From a checkpoint of a small transformer trained on Wikipedia.
Size: MLP 384 tanh GELU, 1.7M parameters.
Training: a variant of Muon for these matrices, 84M tokens.
Each number is 500 + 40 x the weight over the matrix's rms, rounded and kept within 0 to 999. Layers, rows and columns count from 0. Numbers have three digits each.

# o: layer 2 attention output (transposed), 96x96, rms 0.262, rows 85-95, columns 0-95
# v: layer 2 attention value, 96x96, rms 0.0951, rows 86-95, columns 0-95
# up: layer 2 MLP up, 384x96, rms 0.166, rows 0-58, columns 0-95
# down: layer 2 MLP down (transposed), 384x96, rms 0.0706, rows 0-57, columns 0-95
o85:490506484440525541511519512421535499489499493516506493469542588506493558546430543515492462571556436489453470435628583509519474550587501373481561469476395412413505518518550454501530379442469513464535666486474493465536531496480439435520476556538504499524435512472553482502451486516515557558
v86:481571445498521403469571567552524508489556520429537496564491488468509440515483487459585466463489573446515491489493449525535572462549586435472543453503507490494541487555544462473510490432558470462517449438477510520496480496563565498461451446496484506484486468504531505508591448481539502519
o86:556437533606555539520472475501550490530457499481483533453385515500493546509490525490437498491447511507502512501507572491473537536524484442488540559483526507553460525473497482475487580451460535513438525539464457485499509522508489489476499508563573488563504490487435433528473502454431466498
v87:572464561501412505502354535492537547512457473557463508552536414553461491470532477529521539499462616431469551493539484477508400438488506512496491567559499491488450462441496458478549501463487547448514537480452525519449414541458536512478491493448558534451493537497468570596578498529560516513
o87:520542467539447497488538451483428520375555481546482524525357516508551492449491458517508484512531389505487495460483453469447529516516477499538521509463507490521563578673533483485448509492488490484494549508509444513485540504490439598518508471576450454613556485519576468457463476485543508514
v88:561521482501402455586491523509454489488526523521532500502492530486431563432476491465463521464509601495462531551489561535579430465525468520482472457439581539495417572483477454565483434546487494481512481472526457534541476514617416464494564525526446528477552561512408386460493470535598571529
o88:461445469565552546412494549489560493512507471456555487516464528625528461480493545480520557549514410532538474465493463498512518551440492460531457587604536433505552451541525413526421493559523505546469515540399512542369521561528574489451447467398472468501461454483635561588542469506407375467
v89:425530492425482460544482569527496464485511524457490578567460465513478486447522493530529494393527566470488506516553471477505449545509448520585469536566476431550392453556529467477471504565557489498457534475480542465452574526468506543458507493427518582496496496505544488438490459538566509463
o89:583473551503564483500545460539544556466527450551486436444456489503409540509439530463457470520531382477517521507521528419504570443384601458455526504457507551435503499441484526610469443494549560474497473512491478522463593506444479461567509537567481440604571526457510545529521492519447488478
v90:424488557550479543499510545488493492538493498487462498512526399497437454484502491524529483523585539517452548556424542459554547528480475408546588532454516459500469552450552526522442503500539486559404412500574462473482470597558500477522470488484539506532526485468502525566445494450511449440
o90:502489519489542458493569439453511580459495473557549558482497539464564539538486510489480467502497526501523503474538470504428488551597512469372426484494521564403442391514533530467525501544450556440552527466444421555545608406444530483417571522444476572504434532507546488520504522524501510492
v91:555539593480484569421452503580513381526432527560526452434610488473515431510532516416499497502520543491481473409578486494516530497448512430598517455538401468565464505520471506506543456473521476457535484527523496448456436544580509460629410502486587478495523470490541473472492533499529517517
o91:452550514471478438574542474529514543420506487496399614484366596513456524467520530629462539543408516474501463545450555493465488488508470524409493551437612482442534475432549538529480560472544528480425466413442530545593614496515584545418537421503461475480479567496456478515519457570414531525
v92:565558480552522519499529579454367445520504474368510547495496466519543481525462456563484485512449509524476419562553468559517457520471494447420527537420501485453482478449455447468455514568532579457507509484467450449617523507548529514518530481504535526564562455476489559507518503493484467574
o92:592376442589498574532499458485543488507525533562543509490487532525431507455459493424547468529566529513456539493436427465524631494593536545581472452592498511524436497586513488577510569469519518483479452435505487495426499488441554478490476516473482480440395499518528428391519562469420606404
v93:499506571584541530485477517552580475527472574493560453492525463495509412474486429537480521487506481487415439458485570573479372538527498475462481471526466491597478494491544499453542505519496488594546538388571481437486423481466570545446463506547553501461485511509511597474527503501404427526
o93:431523387533469513505581538402463541479523550570491517443496488396465583465525513493539463571511509586451562586608448465454622420377408548507500496432609560491558513474599498466465559556456488412456496474477499479546478471476411541514523566532428523533523476479498491507426495475494528529
v94:490531616506618577530506598425440520528480553478523508525501478561546555455562391532510426502462536422525586505534502465496529444428431449448444471419465442471556494513455452493470528498467522551495485599491579458496469461485539477458574533444513531523443483470463548458521449519478595513
o94:532457422482414373459474429539536507484491500505428365460445453487481503536406542529420452524595529553518367514445504493477461442603560554573501493549514559526523516542550494507521540477510467498505485467518413530473561601489523556619552562503468468510534520448579425510411611570538492457
v95:515505487561535499517504513464503546535432472518452466531489542513520582503525495481509527531590487564451450439539519610470468461577438493454478466428476501522512505474483536506473533456552512576511472510498491543487481512502472533452472489506498446524490501474524543488475448511542502427
o95:534535521543451432476506547540565453495529532489505566522562456529500430534440480534567559442466521539477559546483457477445501445460543521600449471551587499464522439502473492429522489507483489451457471460491498511545442452475489474495534599421510505493550544469513479542454569471533422511
up0:562465515530519540540485465489540467457505535464509512515501506504509521558456461510463509505571535512544462524478526528493499477515491480515475464594513529512486508497476487472515489444463479502473454538466496505482513493468543430502510488457557549526398468498534534564447508446494471492
down0:515504509525467469473508469514517479504486465544501453480486496485569453471477527471503483515500482468506494511513537519489537537486502478501505470517499485507499509526483480519511497487498470486540482523495501470482545543498469514548479511511542475503499554468509521517508504499491474512
up1:513459506451547476517476445436565485512448530484509500499465482500528500623493494539470453499508486532562458471481499428536491428455547459518454450440529475526530561516513530439539486502537500490492512474541464475556550540491515559521512554487523449459508481526529490520488504498557469512
down1:561459517510430552569491525585540497481507436418468408527548506460540513475573481457502491537511517513477582544525533564507501535521443578541495547521441464519535500494571508500419554528444509510513556480554533427439444458485471481495461477510517535503449483460443502462468486491501391483
up2:471532412524535509420542539419509477504440556487509460481535442484509472461569491532562592521559507551518497544509487455482457472441466474568449584530535500487554463447557498475465447545485564431502547536522491553500500548476467498574466418469478497486524531448501464465552457510495419616
down2:491533468535436506531556497516488536493481499542467536519539505510513497530460485481549517457518462415570506530494531470544488519511482521513518537505412498549500516484490472552504407518571521476446499452482465507518523503559484473406558463509484425494510464427515477475497527499473538556
up3:500531500527444575517507497499535456493527481545454517481530507562470501507568450444441464431467466588444501531553563496536514513525448453460494424495446496479530502530471491504471495507487529416546563474433453533535498504521487485437504562507546551477596431545553421465489584492483508528
down3:513469488550587381521500520515410530506490436503537474501489530415513464507507489533499498522543457477441467478439457520538483432458493555558586541511503514538533494500538479547475440471508452542417501506579534469477508472478509474553547480515455532518422576496512526505544433577519523461
up4:449519481584392524459555423510476591511553529452511550498520474463542443480490499418519495526493507533475469504460548497491495527517497497523463543453474495515547504514491490478490465549472527471574538570518506431488476516507500521459458514490507494516507479523522440492484505501519482501
down4:441534527527508468446509420470538567471467497494496491520478482589508508518523496533513568480523509515495506499482516481482539495547494543424446425626503451491472497563460468513480561575500510529589530429479580579481479455546519491442522470528487471458431558423506457486393484526473493529
up5:470481532463503489497505545491482545447530534518514486458491504502450488518454546478446429466530540510531448464480520508481575533539548463509509509445517459483469493549541477508467469491506467484471498518559541469494483497453490492553520454539510514469538531490554554471490552456525486529
down5:493528539498507529477555474526539488570461424521500482533522506553512460528473472487560528490535491488490454431530487460577499458474440539506533471563522513495480455488486507477514531585494494499499504561520426518511493525495496533495452467430496503549451523520415497496498477513491423550
up6:454501497509471531489452530493424520515480517523468527556539488543533561437538507470506469552513420541488563485451492482586516495539531417498509473512460462458468539556511550453507424500487462498477496499505490498513471526492545498448492541544528487450476499499529493492518511492519526456
down6:573537478521487512595445552502523524431543511465435441548570485506456447507486495523437484495495505475541547532482504481498437468518557502422446529486542503549475510605468512491420536496545515531483544489523482505496563448541486521548486485426438492534477496521431515526455490475398514527
up7:489511510478441522557502532468454514653512540509546521430545529434491516539504490474427504495504448514504491433500501491531564457502513522503472469518575500433520496526458506514490495528466437482565473519529509534549390513498460523469465501529572526478508428502477503530478487472471522543
down7:486479556527523537536491465517524509506545579542462491470508497494441532518489500557496504455452522494475506469492475538530572481555459518499453521546508444469463391415544481472489556499533498528561445470454476505493481465534445484503515554535498547427499492473483511484542484517482541558
up8:499560419446501523441568479589477576474529536495368442540484559580525564534421456499427490522502443422522534555453551514580583460376444463538499564460524548507517414533487489457443559535517484513476448431429491532469496482460591498554469514471438533520529499542527555485457518493515527559
down8:490592478450490489474485533523513546564541541439503536442540468519508442577443511457405579550559554467444457498566549471625589464550583495471415557429499477454545401410421492348484547486504529589549592484542411512534405528532496494514468464412458530538628562558533473385402531484493478468
up9:441473487442566478474507439444469465462511489563572442456521554503506548484483493537561521489519471526620503557447457472478438446408466505539532592445505530569510422624542510489441517480525478497621583455480460573559476439497503423528474518483464450578400487486471485484560574527498491530
down9:405513451425524483535597516515498495535558558517481505446479497449506463465529557459480557469582461465522493529522463491482527471547529501453514444530488485473470467505486454536487524533510516544551522514510452500509542415515505535482484488450446520493508515432552472431543496551538514522
up10:496458438531477514506510473524491512526515550438592493454525523504465423455558518457509437510480514509531495535471529512545492502452451414468460453465497580473487455568467499498526498486442531559441490533578478516535457591432529538408551479602454412576457521544469476448541540479561537567
down10:486524482506486395438480502486492596553480527443504464504593483465522554475514526467518430479520539472513463547533566491512515515490533517464529491533505493534472516516477479583452486501485581538515487464516473503464495435545467476439559491509475499503516511522548386443486424545526513521
up11:528499545494532528475493511501501500471508501499472511470506482517483553513497533491552483477459444510471514435504517486535467476530492454462489493494505540476455453508570524490498473486497526558517526494545489488475454505558497518479547503511525549523501464491540494453461491524493501479
down11:518511536533490506515506554477481502476465472494478517499505451495484497472478461550474497541462481510486502521558509506532507476475505521500503519478526491535529537517524520488482471483497534501474494542505520464451542499506489488559540466442508529498520471525465498480489491491461476481
up12:472490502524536528560528518532466504526461492534463549435540568475510528498567522513565470443487524549595518499490524477544526546562486509596429460497532524425513445466531529454462449474455447495524441447450508542528449496451589452452508451480450493517489521502477506516432528483474535501
down12:407480524504504491479524484516500531460496506430541490437490466538528558467517505455534480502477520479546528471467451546550498484495571442508514502464530488479476508524419518479509524523539460487484526519504469530454516473500515532607568539437442500457506525552472468508553508520479491520
up13:466472525486503475366466445532544506440481502527535591458405536493577521459449471586557487512464550510480502510560474530469511469505533516531525483528475503492489483521465476498481627591550559544514431527526484429526416555550469511503524458557429412538516539602476470432507478425457486497
down13:488434526446617573587489536474556507483485519513535482526561524425561390559495411543417463514538544572570464554503504495429548487595495482485472502416518463484502521549497444522416479546479497447498465510470478464503516486471457473521511537464503554470511506447550509473551514471489469502
up14:545491444498522512482607417528462546566567509438539529509505468489446535453493506513504461532524489499475492499519575553469481516501530479537464511502505434511489489498518469478468423551447452495482536544542418464542489459485490581475528493494513509531524515491468469505525489432515535538
down14:499561489530541474542505531548467570509515503452499535438449496490385479460493557486536577510504497466552445540469496573448496481508495540473493506518466547463409499481427522542477553568452535612572526498449475499514489373496517594414549472506472526490518458517503484511506460578473517423
up15:458450506529528509474467465527512439521519532477497540477501462522461509519443514542505536526486561480488448529452495478517503486499527487553530519467488422535485454519478484462515505484535546533492482486573426437487499511531469522476441501476521466470493571510479498530520553549547538504
down15:460511547543485515473506585500464479465541507541540470501469445482533441441551480484539511482516510554490556507485483476483512487512471553496487501560520499525516514487525458505505474467519534469534534548487556476504518518475443466550489494471514505505509413467460524505509449513448447537
up16:503539478549525528513445502563530482430503464511506512552477459505510532526386464494594549464462505458543488466454512486493513480513525467546572491505463510513428504504513535480513479509524514519463552476422499484483452626482470444487435501522532448544545497551521493470588546466540471421
down16:544485524522519498442510470460486460510467518554441503483493525496437428471450536566438479477523424541443535562515508479515539494496513489581455460559527537451537462487560527496507508492518401467523520494544485510487445491542474504461495457575436579433491496490570516554483525507482565528
up17:454467515469494545505496494430508460465444550564465495505554543484481490612454531553511478504456575550541482483527446537534458471491529505576426451469502556485530497395462545457535453515528488447544472485497493485528486495450482518468511519466471450494488510542506542467547552535538538495
down17:504539513547544543505457474548531513474490525496550510537512457515508553506556468499481460494494432515490455467489472528508552474507525484499452488519470510469466483526493486481509452512463535452539482512556524431506468456513433531633481521541528469420492531501454534557487518454434524545
up18:456527515468600464506517500451432554482483579516516570466504532485435485548454467562459488546521447491573508543475519473526524463461564591540486498540532474509514496580494518510380517437511503508486399552482564522453486522384549459482509475473466473433482485456503517500479544528496476516
down18:432478519534466484479466518460378642458474415478485490466513520566417508430506512470458518476460421518383580515447486522540544516461492547523501506453543484527576547456491576460529567501495613514417515471510605516510527520463528458489480485434472574524529501587499489424526492563522493522
up19:517478445501492537513444475492506481426558540489517460535525433583447575556497507514627516530460523537509504518477476527394480441523489469543431467530548487544485477512493547506439470540497529412525585499451488518545493536446448488477512524470514515454527528471506525443492585492457471477
down19:552473497503441519470476439530498521517509500438487514489505522487528535507515505488507538517514473550489523413511530445477572516500498429531498536503481537586515613575521449446497524506500521484502487489429505454464525444527499429473484537544533497436511537500498480502492485488505446505
up20:456503454525491505480529542485453487508550539521520511531511462574537500457581491430613459538468477496478510484484508467553513484449482577539429538519559546489501539556462507529481474501452446504510418441507514504499424559486534516487524579500473505476529423474538435471400471467516560487
down20:526491468531492504463506517543514534486516530481381472557540471565562522521546477466469501510499481470530517512475465465503486443498539537438466513448506504515451507552439432516535483550480540531458509508561529490407538533552470516502492458465512500489486518530416511500503458507490559548
up21:490478457483515561514494469471451512499538437477461506492517530523483472434574509469544477569484532542548470531478459495474518505370466554580479537544513477441520515518479554480478526531503482489555510470479505515494466447476520524517445487449448485528520548503593476475512515509519511526
down21:493469489523465511533542503511452536507459493511521520501477452470446459508468502463481507475539445475469495514577507565519493470529510504497508519505476529491521492488480498522479501529496501497478486519521475513519509528490499489504522510513511534534538474497484510589524482452473508465
up22:442478517420501449486561532532435540508526461478438478411632544494484553525571507542443479531494493495517438517440516447511488512510502464478493484461529507474487490508502526453564536479477542466482446439512479502601540500512533470513470470503577518495490479512514454461489565541574574548
down22:503452450524470485494490494527484490440535483509519511460468451453522444475516494514523476488499515482500577499529478495464515438480549536565510505484489544527498517512540434503473535444554430480452508547485568503522456570559475464513570540521471493534501510475546488553547496470468476462
up23:553512552497495562510480488550474500466538569446484524466503482521441566511431492523433467462496510515510510491434537509531453490474489552510463507563559517487496492547486479464475553504474574557445414509455523492440503468529514453467480490508590481513487496455544500535476535495451477512
down23:469489435511561508476523526453537440542478438549539542484513497406525437438530480563537483513461503465481516517519480433485438486575452481524524454510481523475509491475549461459537501570519477517482484563480499522559506538534493538467484545547492535473505508532504451487497511530506466502
up24:473486489469486486488490557420478463531511540469512519485488530462516459577464448479490561520522467533462435504538502543508559496492518552525463497528545460443477516465471507495493469493547537449529465462504451455527497485434523561528565502504552520487508491473498512462464550517528497561
down24:570520477537522515391464491535563498534457428551514483455486494489569464520484458534476490498495480519471477469478536513478578514555479553469497467533526483468502522521525420508481513474575494507492409526550490528484493435602546525512497530542473503485430511478458485513522496502500449487
up25:512462539524572449603485471464430482567502518541511536523506499424528556490456549490430502467483531559533473455491547534547401513538476495466486474582573472503519469542437507505454510489494485462459483468518455501522436509515595423479477586491506540458431478470553499489457507470511551513
down25:515484502532540504551491495446596496477504434467506515512534494495556466444453478500477489451541568532503425453453566487511475564544561514514497564455490446434446500560443453502450480556490431471498563500527540478519547501457532435526479549482537486483539499543519484519457517479480575453
up26:441500492487525550483484461459515477514517541514506488487503554507500511477491482467483541547493516514471525484568475480459464499496492466555493464494487575527457570470513519454514535464486520530526509511452541493498420435440561517461452568446498479559505468529556492484460472539574457556
down26:487511511514528572492510444497512478517516460533539555478446508524478449539502477448478499498553507556476508494507547456446454560520554536480460481552459451536527495541498451523482499482515486502517527569493577487495545481459501493493458492577448492485485467547471434525452501527406484482
up27:497488440527495426435455560497543584504436547431505457539489583489492476519481553526521516517512468454484446530435446445499513488525530419535502534505426526491500451475589480481560488517530566494491599501505507503580524505492453481460513523459430482470496507457573506474507530514557515486
down27:558487507512511517415546529486446524476542498481506451585487510488534468480465501526420479484520541502491540489500543470519578550549478456499518451471488492464505542479444500530493516542532505477471469451436567536482520535486468548567502539509443494471545532488532446484553449420503480465
up28:431550572473533434482489471456453507451539437483481600520477511466615502462435543516560540577444406506501533421485522495482494536519560503572527498459518433481509542514537506532499477459515485481473418507484499516553485495556485594532480470496447494457501506543540476453516498509511487534
down28:484474471549564492464496526541471492494473543481433437543516533486510485462509523463516542471489495629439458457468502503470488484488523524528484488470517562544523438530467508503504532538452517484514493474551496480495550480447550482517501513541541535563457467451534457447469484529519529534
up29:553519456482510558488463571500492521495551578527484500509475473510528410426462505541532534518525457513494503490494489542489526464463519574510521405519578475495529527579400493559416531481452467545486538462504506453478513502410463531600475461509518492538513479479506501442519457412525452550
down29:493477488519511490525504480484530424524455486509467512478482459446584536551543535450488447491540538464504461439513542474493558466502472529508468529486469545458484539480577478578567541495505487461482469555480526483510503510506460525506487520498552475475508442469473499510491533573501492503
up30:494476561434490491517450496533447515515471462527409542496434548476478520515466490571531563468470434502506444545507489511530422522461419417505505497450403511603491507470508477534519499427491527522553553495548487515540492544545524498565576564531502585564454416504562488427474511493409497508
down30:458481525482476502519490543477458477511464517538469451487509505479480493446500490532491520491435482463506485536501502510573532587444502504488545497496469443499457567492472481542433502457557544576554502511487432497543448522480535586450519525513518525489539436477574462566547494466477526465
up31:464526529440458465506544470474500455527515558495500434487538513516537473475455502494506546535462540465473509522533548509522472525471493461586449488465523475424567504434536534452523546475519521517554510433508472531567457466493490498461521521439485470499583529497568550436428573480516483531
down31:422487551538532468470522480523467497514487467511454482509472450454496539515522440517534503594495470489511518462496450503469470536571524480543562497518514570546531490486528498458452452490504518606493547439542493460482481571497544444503491498475532475538552428486494527465432498491501509515
up32:502565477448503487474419500529500511505526493489460450519496503550526515439525473471512467487513465491528518430479470546533485396494491493525473513519530503468513523514546518502575521422489526526508434462534509474514499475494489509497497544496520516524528458510575518504452512504530466502
down32:540513592498550546521544450422525474548393415532525418476493493546535495487565516503450489470477548442521506490545490507426520500581533539462497506511504506489535510509542470524457482564531468488476501553545551463428511466503457419484512467487530527506477489514431513544514448485490556449
up33:506473502495531513500481482484543505438534489442501551499480483545489489476513473511462448532479480558507490508502516445555480471507482397526515525447521625543518534477481528410519538398536498521515485482587459476516498462517528483517458603495497521478488527545541468505493443479474497537
down33:498459468510489496492461521547534448602442529474552499494487492556533467511532492506443543554522457482525498524502507564515529511445490492507555372479535524482570489461489476556493504464497435480496428497551562425467486485484473414488438564531492527527541519489492470518483492483569519529
up34:489426493510542511492500478523501509539463528525558508463423478482463524428550537527498498501500501523479499465509480570503476459552499470502537493462562465415476433586416491492490583459503450477521480517534499555506527548437524508487575512486519450512515518573542470461523472511486437516
down34:580479505516537498463529525525500454536431417408503527495475513532517518456506531534411560528486494512590486547467404559499461502504542507504524469462492459475559455505453440441537497439473560463478513456467499482418545472482497588479491500529449469539505499553504557576576553558495499465
up35:481496469442559516491533441557500509502472541494527548484407466533441526441567562494514519509470488438502532520485638574424467486448533385508448534505516476475457487574572498497496513559537474477409495532517517559505458534507616450520463432499489517502468548568467484474499514532454496498
down35:586513542503498471466494500490476499520496518538417574582533520480397427518528445542455522542444563470537542451502530511560469491486474495529623460496446472532479453527472402448529533449568481537536612433537486487431469457452474535516520478428476519470522468525548535448472472514561530524
up36:583545515518486516510451444474462462495536525501452537381499529527428519494456405575497509552507488584496516520443446476601453402496519459601479472556495545532425448481558525549493621492548570598530550492544445521482406544499604442382543483564440429474488403533509442430518519497515505485
down36:448504474399513484478410569568583483433489416459459496396573531461420521495494437528506523520457421482551426530523492534467520517538507458580529517580478530523449478584513499561413529562452502546502583509576463488450601493417471441478491458529438474524475529547543486481507595527535530517
up37:506515561526549478481508481479552516478503499473473499497457552597534576472470514490438473550486450451528442546558544509504520540470473452496539485456432470583434470559448538505443509497516561512466508482460457485542547518538512454538459542520565462458564486492544482399427477489526495498
down37:450501529558483475479508457466454513479512514536523449521504456448521511592541513481493487523544458497485498491554561539490504435502522496530486498454555526397538450527478460494530511484534485481501478470479528521495456558537408506536491512508507572534469565530424524450518541463479485494
up38:530463530445526434480442521560434457513509547528497531517473548464517472495522493574481502529477500499528535497476456444482536466558541459453552488495516494507492450574469461515455543495471499576470509529502506510549469480475499482520555507484520578517488500494428441509512489477526504473
down38:457496544508431461526493496497470473409506563477487459527451486581484488444469468496527442458524541513459482529481501507560543505529547539502449478551462477574500505535504487491571452509558505528537498458518528553487535511496493531517535431517496465531469563414484440461501492547491483547
up39:455473470520554422483518556427525479491586466558548574474435512486492483372478508512515512561485457478529518477523567520510537488468581466510482475512487495484514499480450564521487500511488499495493480528473454501496524484508476531532483584416486557485582417491515509486507522465565514450
down39:417505424579530425513580589467509415607550446511505464446523537497441462432554552441512549557527457531529513549523480531575475456467550467563523340576480543434507419412478615558504478439521407448546466540509502455519455562588553483473462476480546467541501442538525450492442510533465609455
up40:520482467487541520501566541506415490468507493491506542523514497497501516480440508543496520499545490526560513506492496502522532472426502555549520384506477430493468463556434518445501470505482529489529479511460575467439464444434554549455488528525508479507510559496500546508536516488543451545
down40:485542482507471506454507497565448581487551453505466481477531532519450466480534460431427514538553452496489503529514536480503442526546462523453540545540508554487491489457532572461540515478515565563434507486443488539527496566480515473456487466484500477511525421530493445543461492521550492516
up41:472472438464473595474506534585444501515537523477445459534489583502477513548515490425533525601470545512513478468464528507548455532494405474506465542504527460447607523516499520424442505540516448486495434482458498503498531485506522535484534499536435528542416525516485459491543499504511495544
down41:523569473395503471511522463532493461571523469547527428544473500508513543564501420575399481492543491565423530524527469467468502462528510456500516463503588549390504523512513447445450506509516486603457499559462570523488477513514458507484609444500533483564440495557473566623391451440454520509
up42:439460436449562513492473480519494505487529556537514540509501480462462549560556543481511456488449543456531459552470531517471472456487495460443501545459484508509511548552479558510461468509525430433507504592582434529550473526484490522459510505520518515532429510508490527543485499461515515475
down42:529491537546523513549453549552544470504491455475495482530507524451464482494554455553420522469496418519509498485488513512551498489525509478468534539530477455482541460473470484470489483523503491533545487418500481482481526473496533490523530517479513474514515449494535527588506470486465510504
up43:459517538566494549468559570464502488538535509451478469539492488504474526520549489438476481504500517560531505416502495485493524501486505432543532451478474525448514560426518469518493479550485542475539495522455463452512488508486565546490480511493489410469540547508527462458495536467517468530
down43:498527468489516480504467493482474464461474486454489524475509519488489526527504515491493561491419474507498499531470491553501505488530486515507554467507474509466506498508478499457458550502498463543524566452505491524549477521523556477534532510466511522497492531473464505536459537471525536504
up44:521550467445471442468532524512485500467552523474520507506433445437601472457485498460549517528548443538509554594519447474490469438389501496467514473507484498563494467569497499479593512481497490490485464546509453472504538475499566607596515564508471432472548453491530531569490435466538458485
down44:495610461475509551490405557450489447476545471527507616492544421487480586507587491505534395555471540443603402435502591463422469538585487421493569507482458486499474443438508476528511464484529503553457533493487494522468487558518493459476527490551529524533559412538559540466528581438435485438
up45:486540461536564496522504469496523492491475542500504571450435607528515498547493475529535505461478481509496489398529594411535501542508454467500451521512494460452547453505514568474461637480540482505471476452570490458520485517446404497547582533496394454501505519541493514523537465461490424545
down45:472529486447534564484468494525545507535516496526465476489532495568529509453522521468491515443423469527546561542556512506513477484492500487540548544514445469489510512548461441497464485527463476510511466536494521530425526465522464496551458505453484506542516451474474494463555510497519456463
up46:511512419493444518467499522493490527474431546507513484428528577434425420468590539448552513531492557483533512558526523514419459564522483460539499500476511527478499525484495525412422521499457607567493509503512527473506441556506514516484500433548449476559504568501467544380554535460518532536
down46:467516477488515552494541544522578498527527483437500453528539503466456519526490498469513418408509514513529452491512511507488487559516585508467503474485456529510511534526479495554425493480490498534476475461515510495482487506517546494547504478457515503500540508521492436457476446522535511539
up47:465490486494509552499494512427515519478524549523468473526595453485480507529494488480516401466517457510473469528474490539515475481538524545554483505544484518409493579476496431502480463522498511505557507503466531500549491480432488534444499538481533468486474479458547494473502609493560531518
down47:509512497470543493471475439512530519506515456509419544479519460503512452518475537488489541472445488451546534537534566516530519497456509511467546534501507436484530478521485509494478491534525489506468513518461482487507503502532517525503463515421510518525503503567452527492509480466502464529
up48:455457435527485518487476503432523543492509546576495561468472493551547502545455505498461485529487398529555523509498485501554519484442552486489520546478498465461487451564481519504440545504454480456538417447483492528470574569438478555543546523506499535511501543533550511525489502414447495449
down48:553461482520599529441510487448547471470538480484479517323587495495502551499538495506490474459642468458531564425469536514503515527523481486433420430541489512502560476406409539507534519433479527566433488554500569565493412570549530528484470477566469610440541429483459533547545521500523386458
up49:503502437519513460446465532535507485517510542526566580569456533512564533502481441460536465520555495460520496501504595530549461521486473476429517532508518431445519474510472504564502475386453473453498559496508473503518440489557457495557482597470424569400532472451511544496477496428468479593
down49:504516476462489514558493539512510584550479477533550469461467518483491533423460568502468477428454464535535515496537509506472512491484501535572510500453485471509561490541514464447503426589490513486494438403521454494558513563474517387482390476474550466568431501487531525569508556522563543488
up50:538513552589495510459506529485485494535473516498485522466496536464538503532487484477434452522492464539492511520491585553516472487501487409506453476505489493515547514458526489532497482435545509447481408527425524504466524586484497527502509569505454472501508490453538464519524457486543550441
down50:460539485508463496565451458433504462508409545462477495523469507530466469484489504539466570468541473501436485543565535511519544530477505495484472474461503506483509451467524487524550484503487518527535557505538524475534510485499499513537427477448502532511525493484492483521511523535510519537
up51:492484492556481503550518493576484552498456532508510474447488528508460491465501513420524473499492456509494471476467504589531444494459461550482523557509470509515518493512468524456571445529528486494473447513518551494538480529547534449454462481588550458496480511429544577500477508483538477482
down51:426509549466503597467547502553421496517519531477485483476515510531513518554496450483448474562414560419482489526531429549571523480605564490468525495497417537526507488483504506511498521525541548413474497476526438508503510473487503473526508470474534478510491538480446546399474521497494466564
up52:514462475459521559423473484551495491486502487518547557542452485484523498441514512541507483527476480470536494476560501509553456546472529503504518487508504485446548470453459489461492510551509503583506442508534461515410544456564514504546516442491464516496465500537485446542586453500522488498
down52:478498536478509425527550466537461481528510504495493486522468480476489506543494461506479497514551486498570472486479519472460521476537467484492539484528575530511533564523469522498517500538512507495473495459452477468532459498511505481497560537472523516452521524468478497502471553468506440485
up53:529483532451539473527499495506575519514549549401487476511504505514398526518387489522429509550480517523516446475479517490483425425522588534522488417474501445545442511491435554502549481495538551447447421515532533490547564489499532498490507502559484507442543522588528433535535489452512587508
down53:626457500515510462526485542536525496502508512511543515503520523473469496447544478540529511539516472529509493484440470492560480559481498414515538506510482544510495514474541504479440550545435504514493448478521467443568409502493514478470435421448481507523530432486496467534510550439575508511
up54:566431504499529516588491516499532553572495550466582461495555537449444516596443495508495481552596520517527471514477517452542494426417509358485560440530492432520457466511477499532482549468469406478550492498485533469504495559464501466476565473531490479513446478488450547530538477473562489512
down54:524416473550505512523487489601513476456457484530513421579525509474509529454600471528555484487548489576449557477484553533483423452466482532488483454556535404515598445521559416487422475481592477518492539456489499461489494477542520457477539486520541572604420410521523479509510376457509517538
up55:536455529522557500531578474464463540533543451537523504505478478477443541508423510478497448486486516497521491513536487483536500440425505498480463517470510580542435414476529467523503528513577506512562481448491538462493466455509536459480602497498549424539545478534484507503488526494487525429
down55:487553490530482500456469502500445492496485510490446470427487461582588536529516495481520557472408508478530497442472503500520486505544502502488502520481477481512544530431493594432523490495441521496470453573564566538500570530457466565488476486483413522497491549458465474587539474542512466478
up56:485440494466558500500492477416486426509471591471457585431465493522527478499519508480490575566546496507575466520513496448572436468474538536513401565487459540473484503492475484515451531467533499469473512558508500529476430432490491522520520429471582532543491468498561545530494569471549504504
down56:482457507491500471538502522539476537414507451477515494519485475527486480550473486557524519455531490521453489513467544483460533566501473446460495509479524447516572435527525531481569489569440472500473546488497495544556532494490526490472520474535438478503473478475515489502566474472545529490
up57:501487496542475493506559538469457493546479489517502481525454565562521462518446405570465486524529495599490501461450514531598507509541487543571475534566504536474493535454402490470539480453503473468505466431450499442441433527452543486442599460466568576518516453441500466473534594467495472500
down57:547473506487509536485484524508552487471497489520478518494526492485463527509460537519478453556494490509471516510537513477450461519435489497467495586457469484463454512463458531462581478465519503496493474469495529513527514514469513514504538555517514442519499521443535569546539492485481485502
up58:476460500417488522514518486492496515469530536571401463466444489424480639511516486543520415428477627530543536522516575446462531525449522515493495501510520554504592537449451549408476531486508520449531417451428520463477453488524470493488527477656536495542471499499449558469570532443479474566